{"num_hidden_layers": 8, "num_attention_heads": 4, "num_key_value_heads": 2, "attn_scale": 0.177, "bias": "none", "tie_word_embeddings": false, "init_std_qkv": 0.0366, "init_std_o": 0.0, "optimizer": "adamw", "learning_rate": 0.00194, "weight_decay": 0.11, "warmup_steps": 274, "batch_tokens": 16384, "doc_mask": true, "dataset": "wikipedia_en"}
Each number is 500 + 50 x the weight over its row's rms, rounded and kept within 0 to 999. Layers, rows and columns count from 0. Numbers have three digits each. The size before them is the row's rms in percent of the matrix's.

# layer 4 MLP up, 320x128, rms 0.074, rows 272-308, columns 0-127
100:535448481503432512536466582479491576578551568511536454460547529490543485531446439578580484477507495416425522383498494401487537525572509551378381487500516433508518516495428510382458516566455445480417586532410425522437492475451501475479405478480516473486525480522502512545457517568482478550535436536489453551482381464510438487535466479450405513494555495584481512487539478427485426481425
094:554473475452573401524518537578477433489406513474586503465447471471535485553420516534523538520500498449496502536503494404510462553569574509485454464513512485509484529537494503477568445490476478534537475461498539457463399515514497445485412497497465547497405447556546410523505559517476515535536516539414486511411569463529490576539382375559455547507634627519544573466517440484496398537411
095:462478473447515479555361609568491475573451522506440515476603519489544498488447556520528606515516516445469504413423566465536541495513472544487365489504426545559562523545526548457467439501426504600427494486480485505548524554520531499538503492520456541542449523550561586548539497595428443478454446496580502486388503595526438468449477421406480466425507470480463505464555535441510445501457
100:489449439447523585385557475473556449372474545460532499426497592435492518540514598485519543588417423499413571492425509433508433474515458530449503467587530535550491500465489539511583528599547533508489391532563502495473534493510461487477544560540549512559559458578523461629494540530442529559536484468544458547475524436455446437515521540493431551512512586486487444485445573460565531494512
093:475451464439475509497523439518452434522517465460477466541533527577585566571509552491442600522541538473639498487474478527486524468498420496455487485494541514372467492422517510458500436549504501491444453493465535391570454598553451543534463494433423552480522485522535471513497560515533491494577486502597376540497554469455528430468571597575516567462463544586452381541508439558506439459475
100:552562540569473570455584590517484468423504463532449608541639517473517464517454552480521541460483506484442495544550469531420457453545485414531586470505478477497471531514476401515552537497550497565525529484555525472456539421561496539516552389415533549536473567422476410523521462587517463440547501450557435449463558534499538461511476493475431603538512533473457485543493478412469511449642
096:469451502482561562589540391476566495494497552468520439576487490459525527478523507498461527537458546576414481443565446514474518509446583531483461526491443587425474574498448529521500563605527458614604529486470477488587434523474491480407454491518494474440520549453538491505459544441570533516423487505445446566486430515540503607553453420501520503539527436464540551534402501553651565515501
103:558402633466444559481493520485452557484510556468502525547554516517453473496552497613510447529577535583460401515423465479593456592506475560565561465438523556464509485509550424459597477452610506507623538563484452430472526468528536525459516426490509536507497503527530474568502461485572473499613521481388487460509551448540453479535463448512457506481457514526513473591511524463536613455521
103:571536484419524488414518564470554489412553497470451444475587499399517427499475481461499451480508458392441625531526473529501440497478440464562442541497493461549463493530511481543540472473583545553500450500561542429520481438564516531454489590515464496459438481461525475422501550489519444472462547510487457473370645538522508504451339537528496424457471448500432519541516593494507493520576
113:507596472548508501455506488525467490436431500531491440576494586477437480523609518422485467439519582515474504504503578475579555548484506529416495501500454469557525539430578556461583573526583435493524513534446639448469512491449555460453550592472402536490445547501408560478533499428468483558519519393368549449474431530550452514530509526549511506473507503565494445444471464504457426540559
098:442499513445405458499539407473432511523453434473433580511542455512480443483548471494544549520514446541463466571517472513428455544490526412587511563490511523467542489582488465468514449502517546483578448431484511517512657485593568456464651460499525554511518522427616550478482492515615424487483430498475508522448462579459517447534441497438463512432602469475544517485469531488501475402548
104:517566539520549527451526432486475528508429621488504492438460526472537524516522524458502411476453511562543489415596517533503581526523462507511516540565478521486457567495495528521488439493465574523474481447542529592461569508433386598473425440491458529371538496499542509419492456510559563483418527537471405515550466533485494452491567470612559462471531533482514519568491447537607457531338
100:431549545539571516403481514663516467559520451576565550545565566533479502485475553506420574536462519567438515421456588596496464481554501543440466419443464482506470465483488465440503499433489537463405469529441511466463490522418469574468537520557515539499591473547448475557444515567426537513514418454431481551588431434438514451510566474503525496555548445507526468567427521576524528491472
096:435407533516397587459535463456530437426559465562522480539495551514576496507546555472464452487433554544513490429531495546481516546513495518536475546528532541420570489510534486454506534454465525437554496659466452436510533478486435536450429432528375488476581468470478476538511447502521499446532548534466480413524427566502611478476421566529513377517541556494505643570490540527462483496526
105:416469579561480379578465454521590448443466538389450538495521569477513561519388526603494539478537458476539499475557527475514513551514504555459570537506427444407425504527523566467544475450518504512493475499496458416540497475562526482552473499538567527484492558436519475545521534500542482564603538515465439483497534462445391485513478525442566487562467481466663431502573503596549443467505
105:531588514487426532539500509539542551433478545501526536501492508590476427475453490479501494489483560533476537519479471460534470498550566392525489433492543445542518503464595498476435566440419475517535426449526515537420460451527618393498547402550513473463448509524552515548556554550356531614478466500570526485505524543497600553474573557472573482458525470470484444441464374523537598456504
102:516515474470385527448557449458488517469486534441498467545453583548536453492505495495512476477446460484517494511550382450440555498490480495564491571454608546506459471501514456537513541560591482445539466509576467639485461495495445443459510407531488384415505503494489608588482518530542477467528492485468446512493521500502502481516361424530548490604490496467672504537502559391491471506469
107:458549511481436509496437490609568402484609496456520556425540517528354478483449482440452479544541501486531478542543513485570497520481475527545503586463508498426443409538445601504526564472427474525580535495538411558519394472544521424417481431482470445454475490507477523567525421553513505475483461538545465528548426533459440550546463440470393448515461435523555531565552475468531478475596
098:408486494512538458563490497498504556529467457506416489432493460454545481531449584485502516542437510438452539509470433435425578498510482430499501485450650481532508436506467497483481481470573572492492412490511520437594470533546424510473517534566608459592477547492411464546521550520561412441460414490607566466459533425435493508456501536393452438550484524516565465460472459434395450466487
097:573481498583563407552544498464540421538473552507556526450489466517537493529464457471566515456401401487559494514519502515378384422464546474524464510469433527524507526517489543505483574549457465429320471515448518498536479539403485496478516576402531459534536475459429581567477508497515523476489489446570452459526575548497487476440546533544517571439513544591418487499569487510434506583473
103:360507485511487475460572440418502459472468405553562489507424455483415531486530421586489525544431538507519589524483542582507482443515462452516461493507443498469561579465479514496431471503587470482449498539494488362488530384442463443484525429483582393557460455493533391513529480474483474557528518471495471499589461465550465517495437528479548482538539452564445518424494407471460426559431
102:537513515504477528418464493411481542420440467466499500488482578547424562518484526488492518536384654493559506449513594460551541515551481426506479452512454497531513509461439536422552596558511575472562453485455554498526560563505549591540497561571602449525514539519515489469395458450556548419502421574456425538551497521513496590547460475514497540508576597511523486528481463553459531540408
105:592487446430473466539422503422495386507505499562446480411487507574464538432496561471439501510447469514501455477665485504534507583457461549484545500478495538583574543577498503421516517517528572440505568554538593507527517474570402543558496582444491585466465559495552569522483496483425586477553550505439573444547543554493539480521401500504466460480427429502541522568522462522550466459522
101:448540492477412492638460416409437522388565443522484564427599521518595451411567436506489445456543509530513416543471579553513452545483478510502493454435466462390528446486470501489603504485472436432506474560514499544547511483503492525384586434468422422467465523454562533465557590512400439529518456475497551552497536508452513434469485585512486467480528534476487507498544498515456517517486
101:495491479430443528462531424530503574481578535542465567466471520494392480528523420481438439605451521439465582491468585539468409419494532495516349488508461525482458495564447490574433534384502472518517513471536500504518453493517517452548520428509560375459496463579521504509451472537498484443530644462534511468552505479492455540513500601549490489425523555485481491555468509589472446542610
100:518470462505455359559522491463493521557496430471407577484455443434515541465431459519491514512577520547488489563474527504584510550465585543500489423591546478468550510489428486533557519385585506422399485377450514435489535513532477545508525504490507537530390568506603506433496464417473498582529474487574542421474485446510468526509458539513498565421584502471473514469532471523497616550446
100:532527484501486528488429458456516590443598533501541537526459534420572404461417460574519443439424615535434477647541471535510518488447462451517425554522527477506534547460479546445391536412430613547499588505479471553440507433585448459481497568613514548466477478463493500478528596511503519519455468466470495438496467499503436453495508529402524494527502552531483519507503491582483445585487
101:523482446530445526544403443572492444602529510394544558521441478544483519535566491580534511456566489455552388482541541552462643450511416528582492506474447482605476445507551431512487601555476436507537427434513461444583519486451458545424464442494487417497560411480449493480449485501547564490517541532494443483549523495498536541518482537551443459477560499592550516527517421489513530538593
102:535441527434474503610455459555565450476551529590530456471515531561539559488464400438548495449436411569508497506477441528453487517587489568444449431433472527504508483555485493501440488479525502493460471447401550486514505480446562452586509542523353557494489444502456493557481521456411477635500545469495507529500493492552542477600518536465485514417544521600377567436431505464558515466513
093:486571535517460470432553538498505495442467440418485438537437459484503528530463503480437554581418482509471578386407504557430557430496541479526503467456476584515411463526451500495479450353458525485501509588472436448530561482426553439551450542526423492618567471529524488436444483592498471482534535542463501532588548498547443553573606537431471548476572536529443483497558449508508532517516
104:533507592455469458551515508492589535531561535479443450494496468569566555529445522551523561497487512530436535517468603595481447535527466397508532438558436447456500518547455455473609450398477518476510504419471598550599425471552583373513484532477484519463533545481559449466526488556497563524504477446587521660548475501613542428488519559527532514527484473477477519460504441511467544501487
103:535523550496362488584497478461529517456415586567517503505492555638473512488433496413405489444471459557458381486501539529470532543531487469422505438571534416552465504509530551491474469581472545451462425514415456539438487532613496567589448437510493468437533437434550512448515483401552487500517400538565508491524573528544508483524495559531504505423541450473483511506583452467517519543533
100:473476424511559377474503594469535513509609543508483527545529489458495552507537540544538558562538482472425469516526473473558576564481591503423514489482493446480497545493443491583534540534503494588545451434581427492485582560442442469526498438564510513464543503459525586590457515360385423519473459553555530457479507439525551568454456569466487480496561599455441523487551480566510463437554
103:529389531462487549527491491645479481481560586380470428521551499564404472549387501541528505551537493504528537545568573561518488407487461450510545464547539435470540518587488494472459479482546507511536515484487506533570446568487559560516423494453495496562476477518503528515488427534467570538507491450476420604564449499578480554428597483473547546443483460500563493516499414407525502496624
095:469541515381481470544486536536560521356530473438515520494452547505563537468455444462481505470509529613495471471483542513599440468438435533528546516466447494504530524486423456497587454538470567540423530416504547477533577561488509517465490549534504500360477529577413523590567564523456482539496490473482555506447535552485441472603474589528479528473450534549480524563415574544444513380460
104:507425485522518521490562412408512543497570459534531546555488516480558509498459522453554453441496593449503461490473549561363408528506586377490514415521431457444514439435473554470555469542460522461481587506499465532518552470592666537518439517500542548516548523551514499505510577513569487515455480472581480509482419609491501451521504499557509550607430562500435498524515450508526573483479
085:471516395468450530456481528504492507575475468549465518463476515586591515474472540514557547446432608523424512559540492508528466427555441512505385406546468539468512477548543432565547587437513555515497520447432506407612532616405434482538565538558516443473548512504513522450444507474524605448491542395512526531446499556589459441524553522479466462469528470465549466564557496486543568505524
# layer 4 MLP down (transposed), 320x128, rms 0.0741, rows 272-307, columns 0-127
098:492511590521481523449455483432604514498477485489511594498545467475467497477495537458458565485506574557551414528565504544586461518487555422454564461508508502446546460587534525454431528413526557523552498511475452397435511467554502526533421547499454473497592571453544581551511472410486519650438564444406626509469522462582509491445539568534466489484511498409573492456500435506545506498470
099:528497547443491478479508482461486472417567536581503486467496523454476546726534501489572506468535596506447541571504564487481507477523494506547441564460491457478480495533443534478431577583580476505494481444508510449406558503498490526501463515473503419473591588529472543573612474461468487582472482480396428453542548426548432484508548505514488410526483484513538527466431565486583575431515
096:471421457474402468398521478534612441451533472494392483540473413521442538444528530526509533563511528365450566469564447418596482519430509512483412553527479514504510548474458393483414537407498469519470528468483460543468508438518552436474468496472482464417528498499530484585513515566472507526553577432509490446564572486529522466497431463506594426489383470485514527529569499520439478426478
100:538493441502488508492535552490471478428442550525481493504482642422587438475564538582481421519549439506466491377574453474534482445424534537490548502531490393483519506525539463567436483410551401542475502495538632533520476474471496477480560489519463523483581450484510416508499525547447520384455474458414549482536460521499521553515468417581526524517443542451473471517481497411458595600560
094:409540568546544537495466553508441461510441457492574527555531530404568557743525522453578517403540474546499500541518489528477476478536513466457569498576543599528506565485520574486476533437566488492482486469390514467469587539470588504561553472548530518495484454471529500425591536527450524517445456467399504551481428482536469459505460544446500484482506448433486554469555453486464509488482
102:473398457473464536520551481560554399501485405508547461462481506457554491354513508455446432458490517552467508491483560484510444561480528510499534484496382440508508503532467514532515567372446389501463595529566502495486495559481467485503509568525512543472495451439394434427507393427507540501451587490529513510391536566471395480538525524536533448465510457448530455578454490537459602542499
100:569487528555553493446480559528519475449480470407409495489506484490538464469489509497497479546539464492542569575472501482535519455441475413445492481536517504492421553513543600500559499477495515450472428414418574497467470500417497433566455509583486478560543416475485524581608472548455565432426535496548477544503406599624518437544562509550534585554489546500479555476609517434483599437546
101:442469400452445580434449491489551426521520485497556553462440567438437592542533457378537455420492496500506445514467465504557515549502501431530494598435468546458398578509459550530519489442470525633589549472558435481517462520546516517511493532571496521566448453608501533451450444514482485445490444497499534463559520450521473495421403517408495520426537565513558412514568492512494438510461
102:502510585549539627576529449537463451560475518394442492503505458509569458473403555458450465392501478504345574513574537496541517531474557497453539565490566485455450492485545433521574462430567491491459590513473443507526478572533474427475459507492414438571557526447479477543447521406506452524529438477494524448449578537555387502433554510486496530507484478510455487454447509527415576500513
105:407462539437494459433423475500511475397518454613558512471461495415563481563561500455547459574521523463480501523452492482504497490524468468479424487499524497486513528491528514534379555439543574362437485549517547543521490512525542444527455466506478426533560551491473454429394431492558451425478521448476548595420501555516523484471571460497472577371570578506545476488430503486503537475381
104:476546461496520476487490468482458503497537497524278528550470396491554499317593489519403462541508508462510468542542461559461454475523458477425591473548526487429432553588459477543502606548398473518499483445487543468491477479529565580469572436463498547468457570533395490583527452448498517492462430489480496530475552484511476507531440437467434502499486493528514504534489450514544486447483
103:540480406559360526514487488534498540486478527556395440419515487520521471474397530488446505512484538490525494522517516543505556422518444563544461481447545477539501576390496401555516490459460434456373494502476527454459554521536576529491542477377446544577447513473547452503534576471616527526539554513508535568452541576495483443474443497464488484531538429455395542481556472417470499427570
101:439506570544466517539562514528533539463521505430469482492491545506542482502445457481361556614476570385502496484488554466519508483511535614546482437504477391524511535579490435572454555467556387514538506494456525495436481537468566563537515455499491600556399482484495479568408641529496473429493498532496464436506559435537548462539479518523414442497541597526469530586497548476431502485486
096:463507488439534560475482497486456498437593446458568449484493506450464479534561439483533508359644481544594552508415541483464522509566502564481520518509553558550521532457504529488497483547542431624483444424482432524537541460481489513522498502556566458497361479524478429538558441497516576455533474494423459459492514602519417459493471519455466564428505439467500420437483427519578479461403
103:428551443494569578491463615521508454488486508420438546487513565578443464637472483461489515561439449462598448611396508494477402458525462575425496510566493462569554502518507517555498482541447564522538489444424465549400519573505470578456508462497487511421512505486580541528543568458499491511491487477477530503491540387482486510549497534581462445486524509588546483596515472499441538476591
104:531530377500607476467573580490489458580464462615491499438561600484536562553508505505492454455482528556505575515496508508554513488509445479454509613542502561532506503451509525502558526547404488496459534472495408512474455464552479438509456537507519386537461412531623574540398436541463506550541494505505479492484487451521494618526408453445527508546504453483433549511576517428474474475612
101:557593419475469475513507518524447528458522514459552416662596524478476526472460423521530453509473558497428500539614432462437573496515489482536406498590472499482470472459502439573512577502521465466469519506500525584542469587424538467485400542476502471455496488504591489576407511531514442587545498533536427515516463573551511541547409529469527487542443602506508501491469474441385454484457
106:559570474447534547465552510499360437463491485513518506420444591530497500598425431581510454473489488533491460455471427543500598383503471487508536537467529501553476555481434502562478492484433457467499575593498506498522468495521432419488520467408427476441520482531528503522642430581463493481469467478423576553490403426432539496515392492460535564476485563506572468522578501505500535504451
099:532473457559515515441577594482486533544488551491477491420489499527506466559501502543453508491578451447487423415588480548569539509453449569528437463560557491547515400475564535516480455513541471526522472546467495543474545496556526507495522588540515439485417477453500529535634539498543507455588515631483563503511502318488460512522398509492488562443455503441479519548563527499602487558601
099:609577516487452590516417458471413482522542567532382510465408561426485496433542405540434536474594508516449491473495466524501472509561496478494500476517461496585533509484489486525550522556562472544501596528448503516428470542497558516451606563463513528456465470451472380592534562557540495503581552502492506484454481572500523489581443473449428553580522523434558527483461495534533387587457
100:524522444578508510562600550553542469471437532443494542577440535572589562625493594548553524541511411524519468405485494479506563546534493526472550553516553449507488499499453519516464418497482538432591424423561535472500453495475484579526510566470442578551491528448515582508529454426453577597446491481526566444472542510403542490445480553539598465555542482515507569500494531541605482488548
104:467431515487439442521481414483521575493557537521415558565537673479507569433470457399516478439449500506459473491518529497483530482488491542426398499457544467561577503523473497500531582505547575492503527524579562386501493506494521444538472483515563575497390516469476520449517622497481475441470425511488436501530400531546464451399438456467487523454390494500553550461587490539541482527496
104:460514543525515516498536510466455602487551523549357527565471542496477535494535495457441575472436568521608575539538515487573496404564438525540514524488442418443490533406540506547511434503549542558470465484475422481582481447517470545493526560566532515509373456541509455505410452587511588490532453538561527547565564486540428496520448564535504459581488393497580416521543518546555482507494
101:457455483537582427451511524530510522549452467496552417485444547502578517433393468432569457535479377481558525452503410499571486524522416456479506585483441596500584444521550564432526478508423487500465471422517508485490532526485535552511511539469490456513495443595500453472534566462545463491438392578481556479549567425427522528567510523466489382446520406475561542509538483484600568500512
101:559437571500491458530525534469503519539466527528582484464465575539463479516508481550545481427491411599427455391473505494510534509454494438478479512458490517618489496478489565550474365653619472512429510547484496544470442475473583486502399508511492533480530459551490489508412391541484526533525486527477544613497567441491470418427432484471559480583567488462527422487516476588487502544495
101:486561408538484524505412476532541507463535492563531544490423479566553500636483426558465532457524540515413466528538532462548486528505488500421526465481578537570477508560522566465481522479486496516605545461521547449552504498533489572437551533612456492565431525480512514425616387362502478560503424447505498519536492386505445548566482463529500575398484477534490440494500441438464565506485
102:526435470502514554482362559503513444425530568543464472535424508504501563543440572405524452538382568487478538435485526595465426468544465599472487540622528470486564403526446470447550525533487591486484449515559424516465553549528548514515527490465519474460546525507522468415508544487519452497514438493515481541489497570453398548501462576492525489446601505481416540384474536534446563450514
102:507504538530412483485428468476508438479500522505654474479508576454509510520446497480545545565473468486543464482433450541548533569457496494453564526508502562537485444542443525501559443518433579502499444507461453525457579532477562471477468481498438471419604619582549522538386562474437414488458533426494437475360545580442556504535537458501440562527447589475423474483515443550533499543453
100:543530394530478439493600542500405549517446496525339484489530546499534527437536413516514582538572432568581547502519536460543480500596484494442540575544534618485588544455520484564498476526507528443534502551497580525478523501508552461506452545580535532512455538423479483471498512424554552523524536532559485520461579450459494567494412509484595468594386422474455508537529455474554491479518
100:401532501506530535597581545572433401420499504397342484418448393448542530329460537428465486525461478481427519451522493446483480484483533477520517468572415535404449511550544468547492557449484534521549435443559501463498476529481524420545545510545522495533499533545500484437380474485484473522546470416562478501495518469506519434531511466520480531544521488510518456540495425526432446454496
100:484506512500566438497505512469576469466589519499478535553425452417562432477544531423439449488505559502425461477464511551604513439515606562542484526429541514471465437594539504483539606483527535509545461524498564462568418571475530478520433504433431544482589569445496505541583525497475380590498546499569585474507516444524443529530552558515589457419529541517431459548444513518434434466488
102:538620534511523450403501569480546445499470452503622474608454578503503458570367510511534495437492480505563486616490516405421534543477484482493512555409430501503505433527554594458508516545584472530527541535543481504536532524498545530509442520495565526535483548567583539548476537454463491575451422470484584514476388526520642497531531565469511546470513519439521519459496508536438455501469
101:462539488536466581585460453551593449570465585472595530548454446457577552491501502442545494573587423547497431465517515447472453517497453569564443554524554448569506515551478503572398558405447596440480527546494533526568496446470516553559582579530458542473458548473492505610451503581559493512513508520565478512554572380485481532502469460476535482488508579459477433496514511431523564508456
103:527513542557557575516542502538496534494429506480496462575469498485500589546476521497629515416506452495502498474437553497540533499556562517443486525445516521516485483415497462390440471472561448496502406575554464394536460497514598602433435551531535515463523417526581586448396496427524581503485514486526559473577527488594460471543477546492521553574389413551459446550514528461486556523456
095:501421515482526483431526611479397499515457618448545513529567545474467512515472502632507505440537501549567497562551500555456600472477563538525542547509475424481482542476519543508470422464557549380554447511545432505475525472526453472451397519344477515461427528552540471521624477422565480511480494476431529536467600495495515546531503509450469539436457534481445474533556438518563524501463
101:642445567487450515490505494404524565543566495542463586540518474443530472470580488405447548466490484592476566492410510500569498460496516452548486555429463557490496465475545449530547506548456569569566531522572542521513515486385540584540478533538446570608499395487492540566437505440501556509520565448573520496494538487442620523533482462467482489454567491498503540559515536464446469417411
# layer 4 MLP gate, 320x128, rms 0.0795, rows 273-308, columns 0-127
092:444554598568542531466421511583339473561495569505516536501525474514406499482458522514468443547572483537507515412443529366463477480463483511485488386550516439503486497559474517540496497498451440602578467509470522450623450489429588429462526536539502493498492491508541447431517524497546525496497471488510560518371573478477440433558520456467426538558547518524421485574531463487455483491434
098:456515458470489433418508497479500533476518537476538519512499521436477492444564538500548483628590460387578468432455557548461535545359529412380468548494545482428475513492509531521540609510523517488557545440420580467449374521478533431495518450546433429507465469400522492468451523476535589544514475538522491493457489509432538437431455491460431547446493540421516460581526443487487509490451
093:444502539471540533501455484514471552510516482510577560507521421544446515457489562491466486551440606609512447614500435444526418593428557520584446414529527508551535490584544455528467475399483427604512526516487434544566527458447534433476523532470541486521487449492505523478514488540483579514455561510477539497495623533513509487591559536450476515520428537531556519458540637470488511408606
095:491445407468446510423485486466481522531502585410541417530542544532491407522387533462419518358478456437513466428433528374473544562448466414521474457487483507485404463507462471489534522563512591578532439504491547440566539497515504510532606521431492502476539517528506511491446522485489547539416501485419465482547475538480472492510631531494474521485553471489516426606459527506605438499461
097:500581392487447490481547543523496491542508435525383505496478499532399575525621491479470456432499514595489539526547481490498544475385545438442496424409528472520433497610530452518544493418526539471407396425457432436578579501421522488513440518480488523459533449502465468500439423487543474530461438524513439476508522450422542471475589499535552527470480543494499510548388566551454543505511
105:530558499444453427549508458494488423572456503499484550497568525554516508432491623501421462444512486535488629434438489497536545443446492491479511448586468434506568537432519585622568469481404458477470492432490532418497555579611570425472481479603412499511483521556508490479445508531504563577498515441514434534511499542526599535508521523502535438467513530542453456500574587489527417477488
102:518553480441473537362535502399542442459482569490475521489486404448411395485474572484416552489552407513528478516417557467469597539521458414460451454461410455512452547570570491478520588496459588631526493542513494469404491493436486612521542524516441451406551477547450507444485518515517511489512470470476505549416545525500451460511548473520526561549503575493501491479461536529581506513462
103:445557540537569503462630558533573453421484444453475553573461487548584496463467567386478519462469518496464555493396465533519508513545515503588515477419524626543450471440500460465409511508459485469472559564461509466501509452442411500537517538411483467493568515463453526455494414579541467518486462480461410535549600464445462524536549625428490499492442463442496564456535543470541515469445
105:437517509561505505589538475454527511560555574469502440434540388515508464461512529512582428530557454412509507500493491412496562428448439520513559467528447553400524479575491405451499597472525496571466583576507530424542544459608480459510481499475495478602514544462488523432497449533535591544478520445482428479502543494474493505491483464383426394502518467504437531573617505470469550442478
099:516591440458453538475501526444612589511517540509510519520502500553654512463419511512462438458598453471461474507487463451469538485405441501521419489438554514471446464453527531519459519471469583602509482429475458482505474398464565541523516435490448519511556496469412416459516408551545593635402516516496597499552527563507572471498489532461521460529513471527472470569447559479488514546447
111:455551413404476533469439468504474470461436399424437472539522432535558480460441473556393485492483455402495514515466456481542501491479486404545431475560446539497414495481534429511549510512495465509496426527458511468598514491520569488528483528591592454457493430432425410546458443466448536450604428411483441580535430462526538527512412482456408446481519526462519432558527530516566538500507
100:449588507568501498484550499532470529490480570528477565446489456559473502420519468459427462500620507548484385441597422441478515559544575426460475417510441445505600445513469453504490488524533443500575485540473480520462543522479506455440450449422561562469473390468529489507503388469447539605524489488526515523469465417465527484581570451467499591457536570596425496485533499481572471508420
094:450517437478507474453424524449507526540420594559475537525484463459519473513487521491543462578469493445460386446530436522458472538579524509451476540437444449369500482429550531455572480506466504493517521438449610530544489587582550426537522489482398508592514556432545501442413521584470410531591483529536534462434381514484523500500429484466472484443417449544483475591517542539500460548515
098:475521415504562552435521571658516542493559567527475531556509520535488554550503528571467604532548535468497451491566516507535482514526549545480455427457530422412613434550475411505504562566437476500419502556638481479579452536542495411546424446484469494572492533496548429581453423498530512498470493484500529497464483477511500506554574595497520527444452552477433478544556517530599526497467
106:372476517443434593557476552427454548458503470512508488550441447508395466455548533459581435520482422443390493503537456406457533530435487466453513476497538565528563585458567628516438546492470515528513555446456484519501564587495498566531437519453416459477543497463500478498533483520466502514475591425529455507554540529439494537591467513478569522621534580506505478471550479563587459463516
105:376463537469549424578504426562485521473515415487490529434525483428563598504507441434401507458499573518418444518575465423522503519513410534473490431523477567503509485539461503488359446438537496439494526393520445471600581455480495510509475449560536479479463443411460485463467475468470491532505514508498566568548599488486477479504429449526430489489574564532446501475564445521603496433509
097:438494400556447458543506553514464502491533464529436428435462449493594546499421486498456492472451556478458528554584525455537463565552484562501486499510517483459476429430516644462436493459434538432565463463627481431500541598416498439536484550430512435506471454443449483533444455525446617500521520515506442511521602506470529439493564533511399459539519533566549438546582445469497460497450
106:429511478497412476474484535596400534541405510487483460473494406562478582557465535440415503482525533519412490472584431473489562537440410400495536528576580514558479439555476533574547569460453434501499492498437503466566541556550512504522485447436486477560450528497544535503459426459497491492409481493533581474452582470420530536453562508508478459519446514482560503442634530529537379483534
102:454553494477442567506577570519533500455567381454480528439439539618463520499424578445454505501566556551543532491458426423429440441470552499580442405470473521546506519440555532546576526496463473530450512542477421429564548479525528453529451514543492529459454540491494494532547486458605498514487474426611457597520513524449443470442471422566531451452494530505491416557538551607502460456529
109:357513501490535502479593568510551512477440474494488514501487488467435546489564403479464520490506612560407593438494443399542496558463551517455524540487469516493511494479442547529540558460565443473411596387418503529545569442466541439479556459559441509514559459447552482505397543474504427515539462520379486479555466485525437455541469499501522572552379535537480488439528520513494568497481
106:476541458525471413537536520501500471519513431464532558488546434575508465401404546497397391494507535508496430423491451503492488553432502551551471486582526501461536478475486428517561523546479566563487610350426474459417584499587538523553462518462523536500494532533526550462469509490548475463508497503500464502533448507545555507532453552431353465446403514489410584489502489559570481575456
095:421555444504506502435492472521545459477476451626567433555537482465500545451469484504497495495490381551517496507543567517554485488368475471451450559520447557483467520554637520514583435497455477481496478469532513502534479553457474484553497495565418482570400520498463339450498496581459448556483567570543488509446519508463597495518549491552485566551563513555437441446518505554422420473565
097:484571568458443523483426523619570546433464447482424544524541508512438465456490454478420499475483497464532502569519482488503484529425521484556490447449558511477533497507474481527520471482609605535503555496506459511455550457459441584574573425495537478526503479458488433462572429466526456500592445538529470500564577575600595440597557585557632501536415475451442463507521526560467548541493
107:519504504534475529465502549622509527512494531531500481594532492561439574475584472567527490540492511517484583459441535423460520442487444527367493546493508527516485452518563508586486443504499476553460479428625505497432470498449539462557422427512494473563486389490495372450428441514540397445483556532442495533426542608522568520439462547410441601507513552474466554467474465537527479482506
091:387533489534424479507480527436529512367409462533503513456504567488559438420445444489490455440533464537419490536397471548445519488515423448511514549462563442523464457530543476521617529562435542572475606467446519526558510574473539515475544536545462432506501457445483577504544617378525514539470511479520513506539477471507391480458608463593464515466421503526512453477440445528505493487507
106:453543485528470429531503503433520444520569402625453413518528477435554533398486507440473373463440564456474478524533480389555510485425444519442515508477530472500491474548549480453517569517515538495512541459482426504442567565517482585642563592491543496593463577467448436571414567485547488574542533520447475466502536478517478403483566492507551524516548505466552549492591514495480498486524
103:509612488525453464533588589529573475539482444449505478466351500439518589503535484542449537492509475418445476493512477516413444479465548443531462437489536535487481465555598500475461493501529492528543465473363500384534540539423406529431473557521530532484506505526422470444497480578557418499442508473543464442493546476503598437470547609535483545450451428492495546528571545475444556457449
098:540539521425508557467447560577533549476463439440527512508482462591492420386465533569469566432529572444488584503419528452549507436440491525521430518464487617606450521472525443518573498494419456546502559494455489547435456551556473484507531558544596568498483400564549484460510464477515565540458442477561575455448567550487480598515516515436458525442476489504447475409440537582536498500524
092:424594508575410500459475545614537579489492523510534496502488454530544539430509556514474436430568529519453476520566504437487521554496400474421561507482462491457500496470610474534499583546522475561557422361506546450522535614449458538476524504428515464489495432409439512504493549509453403493514544476461488430484525590428538485501513490529505476580506464496605430495487566501543523482376
103:500442501503439550455576552664480487406533505577501532475470523476489455445570511517497523476424522499503458468592481544489542458542554485469409522447527561448473481578610471577428398618486531450513508533518527487507496560437487536493462550551401451532462539416476526491405508519482459542494534563430529463457431515496419464524572514542498426464485526494503440625534528381495480502488
103:466527413559515537399566524512549526505542497440460510520567472527585493463412615509513522513420516562451510432458459478481542498527488567500534459522516529421372477589532472441593530504464493511535548566521409515535471429462514534510506494628525443524522484405511426425521582406513557478610535504471483518393561481504587467528459452515484503530459488555529424482486485475457612463495
098:507502570457447484471538545505501552594442465462531472516595465585511504499451528559412478469504517497414512502538517510463574589417486551560436478482560561483458506498456483447488522579496502492497611467533523424474539453554543564578491395463566444469552531394549423557476514459546523494562460408499432518542468552528457515575405478548481538466420512459408500407371457511468527484450
098:497516451474494378471546526540489501518537473575497481585502515483534443469498519509392482501569489510513550543568428489544530396484511510464541485472397448509550523571436495599478481540405489528686450435478478539550607481446476514572530483518525532514527527486402538511464448533504424441477474533432455585551541497462482525494494538479466498534455626525466481605457467490577505527392
096:526549514471412602495563498541577470509493502475473499519462524546570423481494589559491512395522539433452455520534485542544531355508396498454406522430462453473426453542483488521449433493478490422523531500461492396526474495461527492579501515547537399422413460536459491537513488531497578568433417489472413423570519452438563431561507468498493459555561505463440462457510438529574524524551
095:408508510485517516481475575506456568529473445592480514533485521540512495478552479572458528645599577503470490490431544409508520621542503505484511499554487439474464444525439413494593622530543500522482563490506453531516386520527488476444336477531553441417508498452566484469434568480538508481474541529538477613402498544503428525550522488518485558496464546474538462475565495501463482505424
076:486485537532518481494533538473467579441470485529413565502483433494472534448452412475404380517598414460494527414440486414394545526424498423544463530504520537497417515499471528552531527466490492579528469450564475567496483425548566498546538484496519552511518465448541519571463490602549499516507493555479482534495592517349513534627585479517464532496478569574462475484513391493508509452442